config.yaml
n_kv_head: 2
rope_base: 500000.0
beta1: 0.95
grad_clip: 0.5
Each number is 128 + 24 x the weight over the matrix's rms, rounded and kept within 0 to 255. Layers, rows and columns count from 0. Numbers have three digits each.

# layer 7 MLP down, 512x2048, rms 0.0431, rows 342-392, columns 0-127
126105144119125144141112154114104141146088144098120097128107115128108132079142119109108111146073120182115106137105142148132155120158133138095061112107177194147162087112137134128130139139098108106059137115140145159122139089126129094121113142161138139127159114149153092129124135146110129124132114096105124109127055088088131151108132147111049174110127136138102097141116082150155132136121
102101082136141088085143124089176091111118144116132170152144110084117120161116153152139141153109094156156092185137113133143130107090098159107139140139124152112142147158127114122133178123128142137136169131090169138110131135146139123134128108088100107135171141160108139133134127094098114148151155135137150137159133127163153155104140108162098137130146155133108135148141126134114089141109
153152135136104127109205081164132123147147142069126081112144131109153142133126081133130156134121152118178098146159087129126099129130118155146149136148095179103154083104159101103101174102123131165119105138148107166131128149175124124139163123098124117142151104151155175163073166137094165156110119135130092127118119149150150104161124114114128096125167132130153098140121130105094083161119
129142151156104081129143118134129117133113100126088176138176142099103129176098123115119141113136172192139119163136137148115130140138130130116155107137162154145100124120078104121143169108168161143158081129139100140115158145132115121135122139105126153139133084136136117110131097137114119084127099142129137190153133094109108140098132120121162132119131116070107140083127146119140127134167
142130152105134113144109098164102143122111124104137169137103101101175126111139128118122144166145094142126121157108141105129096124114159121125111130122091165115144124145123095152130097146117151118125102121117155128094094081150085117131136067173104159190108102141136119103135131087156090133132137182075139126122119149127102132136106097163135132164137093154070144090156102139118129125127
083119136150134087149147100147125116170106129108157101129121141105125099104105125161134134145135156124133140147176128121135132158106131101138150174090135143154087085118113137129122132090124168161090123072106125115148126154120163124102106150114113120120166157120120112121115105115139144139171143118128140161137153133136164103149143180158141084109120124162159068135109122131094095082102
087150160110128149155088159179165126111133130142130129135143099141113109087135098150116134143104138120091140129110131149131129126134127129094136128123142131136141129140116099129128177112130110124124117108156125176097149168118102126110146142104098174108142084143094124140142144152170132114108136135117083115134154130120163115145103115120146103146104111142115103163086131157148112123120
109145142141115121163132131129132107151126123084114120131103131137118143160101114110127108168130184139112104091169112123146114132169126210146150149127157110142100109133125125146099159111170157118132084140154128184126109127152116143166094116131155161171135134090097142136171143130107141079139129154155113123170144102139141136116122135146122151143143096120125105115144121105141139161145
124128068145097107080153114142169173096094156151100092180130080106109142141128151130156157157125107149136145117107087115152158132168118156179118114150095113109114109163114101131160090115104116137158131115112131122143129139137081127114163092108152081076143131131146100088159121089143113113142133129142102116131151140139142146103121087102106150122119113140122104159095146149109149124151
095157097110101111181089110123094148161120181109157114139120130139075111117139127099095140136136124104126163155160119114112131083112119123130148158192117103119123094154167138149134114055119133129102116098115134176151107136157104145118099152149157146152058175108115103158142177140125081125123146116154101110108156182088128151157135171138110097123107149135105133089123181130092162115109
113136128118145164118132131145130100152148108100138129117139117133110109112149110106151169101116162150093127148157140115112104122184144140123147146119122162122151146097142145120107089102151125174105109085092130109103143136151103117167120131090127120123161126122119128130098155131166117085137130111088161131115108157102134125116111119108140145110170108153134151129162122161139104122114
156133149143133076117139115045099179116151125146132122173113140122141121094157156135139131130117097146151107136111157075111140143152106134117156102150089114163131084116123156132141154098164129151063118154131131173141154128109120158124092148169110150136139139142143183122135147109115157176149100113111123140111124169088167151080113092134160157143142095138111121135102133123118145148101
107098152131112133121119117125125127137103110127156092137139123128171099137137128117168114121176128119129146128123161171128121104184127158124106117148121086102146118105118116104127116114120144114095127160150128137135123109162096128104068162123117143122158121110120117117169144135119148150127115136123164152115124088154130113115111126120081111134124081139133109118120157105154130097076
075146171154095142130102155108119129161089128115155113143137122077136152118153124131129102150100165141105154138149103142136164163091141120104117179142143126156119099123101142179121145144113152103151133178178133123098157145083153102156140143080154144142111149150146087168116127124180140110141152106129115108120118139102125108132125158140155148134110123131089086130169091111129131098160
117136148151104124141087151129118126102181119150155119096122088086149145173116100112142149142153148104162140138091118114098115138148098142091158118142128141118145139154087130126153147149121166122137146099174122130156137134075135165144141116132113113135123126169102185116151116165150109070144186158097166138119120106141155123133108140142136096099111115161092123160151102173127124124134
140116125092122101111152133139127130130132147147129111129098117126157104107119103123159147122105119154143140156109148126124076142171106154119138176118130129148125149133116157121095156157131141104107164143125126112147139139139130093111125127119094117140136117108143134160161143129123081051114113166143089174123127175089160122096105100124108139162137099176101111161122172103161110178125
112142107108148116110148103128115114158120123126135124124108110142107059099159180099116122118095114138170119088120087113154084099058152106116114159170100133138087142104137112117124138122075145142131107129138130115130120125173125093106104111087139117171128110131114129107100181123147131106097134108146134122140093111105148148146126134126139102140151116182110128110140116129160123118116
168112170150125134114131114154105139129115133145130133118147139116111094103104079144154115121181103162109160137147149051098170075143142139158146113178100142100106136155158158182136124130118146105104112109092137128163160088172136146112111126117133119104146148128102159112129100112173092150127139131103141068152122146113168152120122098111105142132118109121132106110115168128124160106092
126183143096114130119120147148133132129121106124102120096114147146105140118123109118106142158105120154169125107186142091128132102150144154117122151121137101122115117137127121123136099090101107119134113117156153136144104137120097115105159125142131136134133129117132166171143123106161144111101082133114124165158120122144141105124146133145147119121126105146105146112131126137129142108108
109129155155129090126124161111132117118161064113133073143165121099145123143148106130150152120124099113114126086127118158136084137177158134118127183111117142118078105139123123104096102150130145150131115113134097107111105129080137141144107115108125121119119117183119121135149121146166142092058136093138159112155129139121115156116158162140135151100134137089150102076125137121160085137092
097100113167158123122159126133164097144123180136153102092119125133134132134104127109128127082153116137073080102123162192113131111161171128104169178126132171143114147136138146086116125122118160124152142176166111139141123146150100147129168142092107146104115094143109128099126172149110168180132102137120102167128131088154149120109080154117131109086141167135097115156132149151069140141139
114131100105112088133099126117098135100103118101113120110144084121158132154104107153149119116146114125126149156146077077087119109115081166188168142116124123085130103140132126104144131146112138175128150115112132105147154151116144141163124102160094112150114128156107144151112047145126095093099127137111164119159127100104092139107168145145120132072161195142110093128127116146173130131122
168125151159114115125102107127141090127074124097082141136123133135135128153118113133110141108127121139152161130114095129108160132148112173158166133096142122145151183108140115138115094124136128122104183134103126134134115127116095167116129126133120131173102165090139112191099144104145071115128095123127145109135120141136087145131146100123096140163144110118128130120114150136097141134123
175134130152116123099094118090114146144107103089157097142107161162144163160114139118145129154116129087146107118104121147149143133155100165171120124118164143142112132146133151122126139153168175106160106105161086123096101174113127101180106137160103128125112125116183118093148159112143161114148119123142158122170139127174113138097108105069098099110128149142151147154153150103133116113118
132138086143078092123139147082137172130097157110116121124118106135116121122134129101087142138090116131122082133133167157081123156100092109129128138102123136131135113133106100072103150162102150117143114107161103125115129127143100167121132123092141111103128139107135104140133137067120113121112108164116117125111118110141128119107140140110143145116094181159150127102154144150136096074125
095149102113078126102103125151120124122110148131118115145130159088153163100125117094101129136083102162113116146132155106111109172136123069141127137148104118144166149154155100115144106127118113133137098095097108140096158134142137119136133131096123108128122103123158151145116127106100136178114140168155135123144108160107106103144128131160108122149071119122120140118115116132088174172096
107147147142145121156117073109125128152151105113128060163107071108118153117148122112089170126102143177108055131092127069062111129107134115150116125147117111131126112110109138133112148175081165168160111102127136110152114139149121136135110104156103107182121151137148125088100181072152142071110107154080114130120128082109128122088154137160152121141106126079084129134119131145120130120150
114122158125130134084125171102138125169160144169117134131124124106125118117163090144095115097092176074144137142154124114095072140127158110150130116123094141106123130130162128143119095131133113134109128114156129105171158121155106142139123151139151103119092150142141103174116082111088142172117128155111099106152157177148142120113171085150137110131157126158133094152099152133125110081129
159093137138157126131137141126121156109134130141166142135137118109117127124164101162131144170121092151142121116121108125161105121095159143096135123160144113119127117141142120131132130144103128116140153136147110158131135129138129146149112137177139089203142162125127112120151138099144110152120116131078090122127090073115101114160070070147138101154129104123123108096132150124124114114145
137109128114132146091107112080118120148086123116147163138140165094149119137113133120098148135157142118121152094082144122123080135112169139159138118148059126108140131119108106155114159146090162097091123154135120132078109139140148182155099134131166094119119122138120147105115111109167112116142122114148182176175142118108159141175157123137159148132158131109110130121131127158166132135118
143138145114100136168134147135143155157135129109112150127149116074175175105135099103112140120138076179126114133141146140128128117139126102082149121112151150152147140146112143125126123127107106159137101140126092116122126133110097134132127107114095157119109111120121148125081102133138123100162129135162126111114103159087139127113114130138137087156092128104104140155093117115115136124103
120073127115123119160127134143164131130101114189125114129102144140144127120108122115134130121126100139085074149132133143078110132137108141098131102119158147178148119067133123107143125100134118117090146114146128080111114133119148141140105134141146126143188105134114138108157070117184136163185150121114136107130115148092134128103133144120098159105125128111140104117134103151146125110127
136114163146127166129123122158097140122134132099141091132121139147091131142143131180148089125119133108154123097152139134107143103156123093131137111085121081104164173143147120148139099128169087110139128144117139178161134128174182168135155118102124145155156124106148104120103105117138148093150109111118090145108192109126077142139145137113132168130118143089138083134087153123152147107163
155142133151140116130110118118135107197117132135147123100139125139135156090116141157135095100165094095108126119113095156129075130124117121164148108108149154084127109103107093132110128125125121126139133118145138104152144153158137110116127136111127131094152132112102119102139145149140107167142123132102140142114126112134137148147146133137120173122127132117154191122102119143093156178126
119161134118127112155086113100144112114138084174157159125155153117141111120160128111098107128114126144118111135100129108154091148156150101108104149081119152126142112186100153090131149123194148117117094115144083112096112164126095065107079122122121135112127141141164127137175084138096121116117102123176120110183136138081126133167163170087150104156140119148133121128114137149136157124109
101102141100136162163145104127111149158137126092148115123152123108148130120119113144108131131130162131131106141127115092091170127135127075103113176082147122136141107108142107083133157147139162166154123097124093155133120150145144142136111125155074151113116159159117110162138165083166141119155117146131115154187115122102116101119174106101144149121091126190107129122132149125093146132154
125134137113114126148139112115114127147120136098151098138104133136109140150086102116144104152125116136142161109099122095136088122133128154131114125152103102145163153102117086117127104130119150147115185177162101126147189118146116133119175104195142146134118136118099098135105176126124099127121142090127122125124122144157109139122139128076106144136083164141143114129142143133133100142070
142118121136106128091131084137111130153146137129127130116147137174136140064097114115113092124158121124114109166169130128160125092129129119139117146162127129102117112152129136103124086107094131114148107111127129183121137152150099105076132143128123125073144093135128105128066112082164173100116151092113101157124142096147107113091126088111138110130110126132148153130145104125121160123089
117134182132149144138133131129111148132146099150141123118120127139132147179129123096104101086141144151151110102118170114137121138105160134119170111085052061111101153162129132148160135130136132124102109057108143107116117134110159120146111149081115146140126122165119086146134119135137138123113160159145141092106149121107112137144107114147155119100111119160093171153185149152112133135115
157157132131155115173151134116177172149092146106108110161150137095127117138118176139098111152127105109135125112110116093135111166108133155091139136143075133104146188114140127165160148166099122117142093159079109104118107125110109117125101119146120130122126136105149107131101131103164131137159118125138160093112141167132131131109090102108133140135145153111090111082179195138129136137146
144114112139143105117117140088147106123078139112136131137121143069120124140139117121102114126151108137156098128117160136134098145121149084126120148131138155133112167161086153137139100129147138133126113133093124137099035199095117152163137128113145165136139140141087116139120068153125128086095154117146131160142117111152131101097120131128133123127122142133071132140098139125098156113116
131133170145128110141103145114161102144090105089124115155110159167137125178120100152127134183149106147119152096138117099121116119145167081174068143121092099113093115148150115119112138106124097140173083133144123145161074118100139118121117130130164156146125152122114138156115087112149116138124139088164127130144109136124110105133104167083130119116112140125074112135105127123147157153161
117133104111152167151132141136132120086103078134142094157114152123123175153141113129144144096085149163183137123129131112133139114127117142120120130119130108127151146106143089095115101126102135121136189143168139146162143156120126128077119123141135131117147122118127142126153153166114139126155177179090118133135093079121144152141116151125118159134150152140118130091128114118124095117134
109133105184143102153121136111137131138101104120125136154124134137182150184146157126119125089137091138113116138098154103140118157136137116099101139126128092135164114162150141118120105138128126115128124148165109113131127150147161148107076099114125093148138155133137138115138146134138155142122073133171141162135133162096117142155114136115145122122111127091123120107130098149100087129135
141131145104137165162113149096134121129136113142104128135159122142143102111095174158077100139108121120112158194141110150127123123172107155157127186123132084141097143143110145107103117142123098113190130158130133150120136094168104109147173113133119106110104150138124175136109115123149092087113137105104134093151124102157162115120149146110117124134072105126119095124143150091113127154111
102137152174194127127127090169092124107142076132120143182096136182122145096138137128110150125146136119137156103133128157120086086110087118123169090139113108113136106097145183146109116153148150162134143097106160146135146074135116143098122087137148080131110169088099162073125100147161079112090117156157146125142123099111069151131116155112129141117161129177127101150122104144137162100122
169163201132115142158150124136137107098158158116129174080113119112112145127105163112081142137136122142093106157069115145152123125190133153129169158147115123112153140106103122079142163107077096112148081089137178130154137111080095064088125124174118124137113102124140141081139147110129128178118121143099114156114111113142112131138105143115124121127137147122127122128105130114088175124152
108127130146152132134138132135146117146138100122085129110111116149123132134118129110135163139132126169147088129130126150114150153131112118152088146102114130145120101153110142095114150156074094165129158140136131161143128147145177106115169174121138139115141138097148121160100143114194125140112166099058172106117139140179111111107090144200156123104196109125108115093132126117153151160083
167085142159123115127113148136117147113128122124158122164104120109063103154153127130111165127101143139154103103118145098160143100136143173131101134113156136118153120098105177129124136092098139152113134157103105120126139134133137155077098095199126139122140146102157155132141148172104101111153144060112137148126108113166177139165144158144121100141135117141138167100126113124135103154147
131107123110119137121105119104108161128145121152138148130142167130068155115115169132145145115144145139135077133133103102098116102088155108078145126156128138202122129103109146102154129150122098088115181095127125102100147123118179158109149124127149115124087091111105117153104180165124075148173113162108087100131093070144164130160155108122134145170143104122124135119104112103132088190070
137110141123147117143161117113157152124154125158091116098169121132140111174093089135129091195147126168069065114143108180136075119125113174139119123136162106158164166096142123162108124123171173158117087090111100142105085133116097137163119109118124130120114128142129129102134134095141137108162108161154126148124112129126119122151130147148150130160191131127124115138143121117140168139153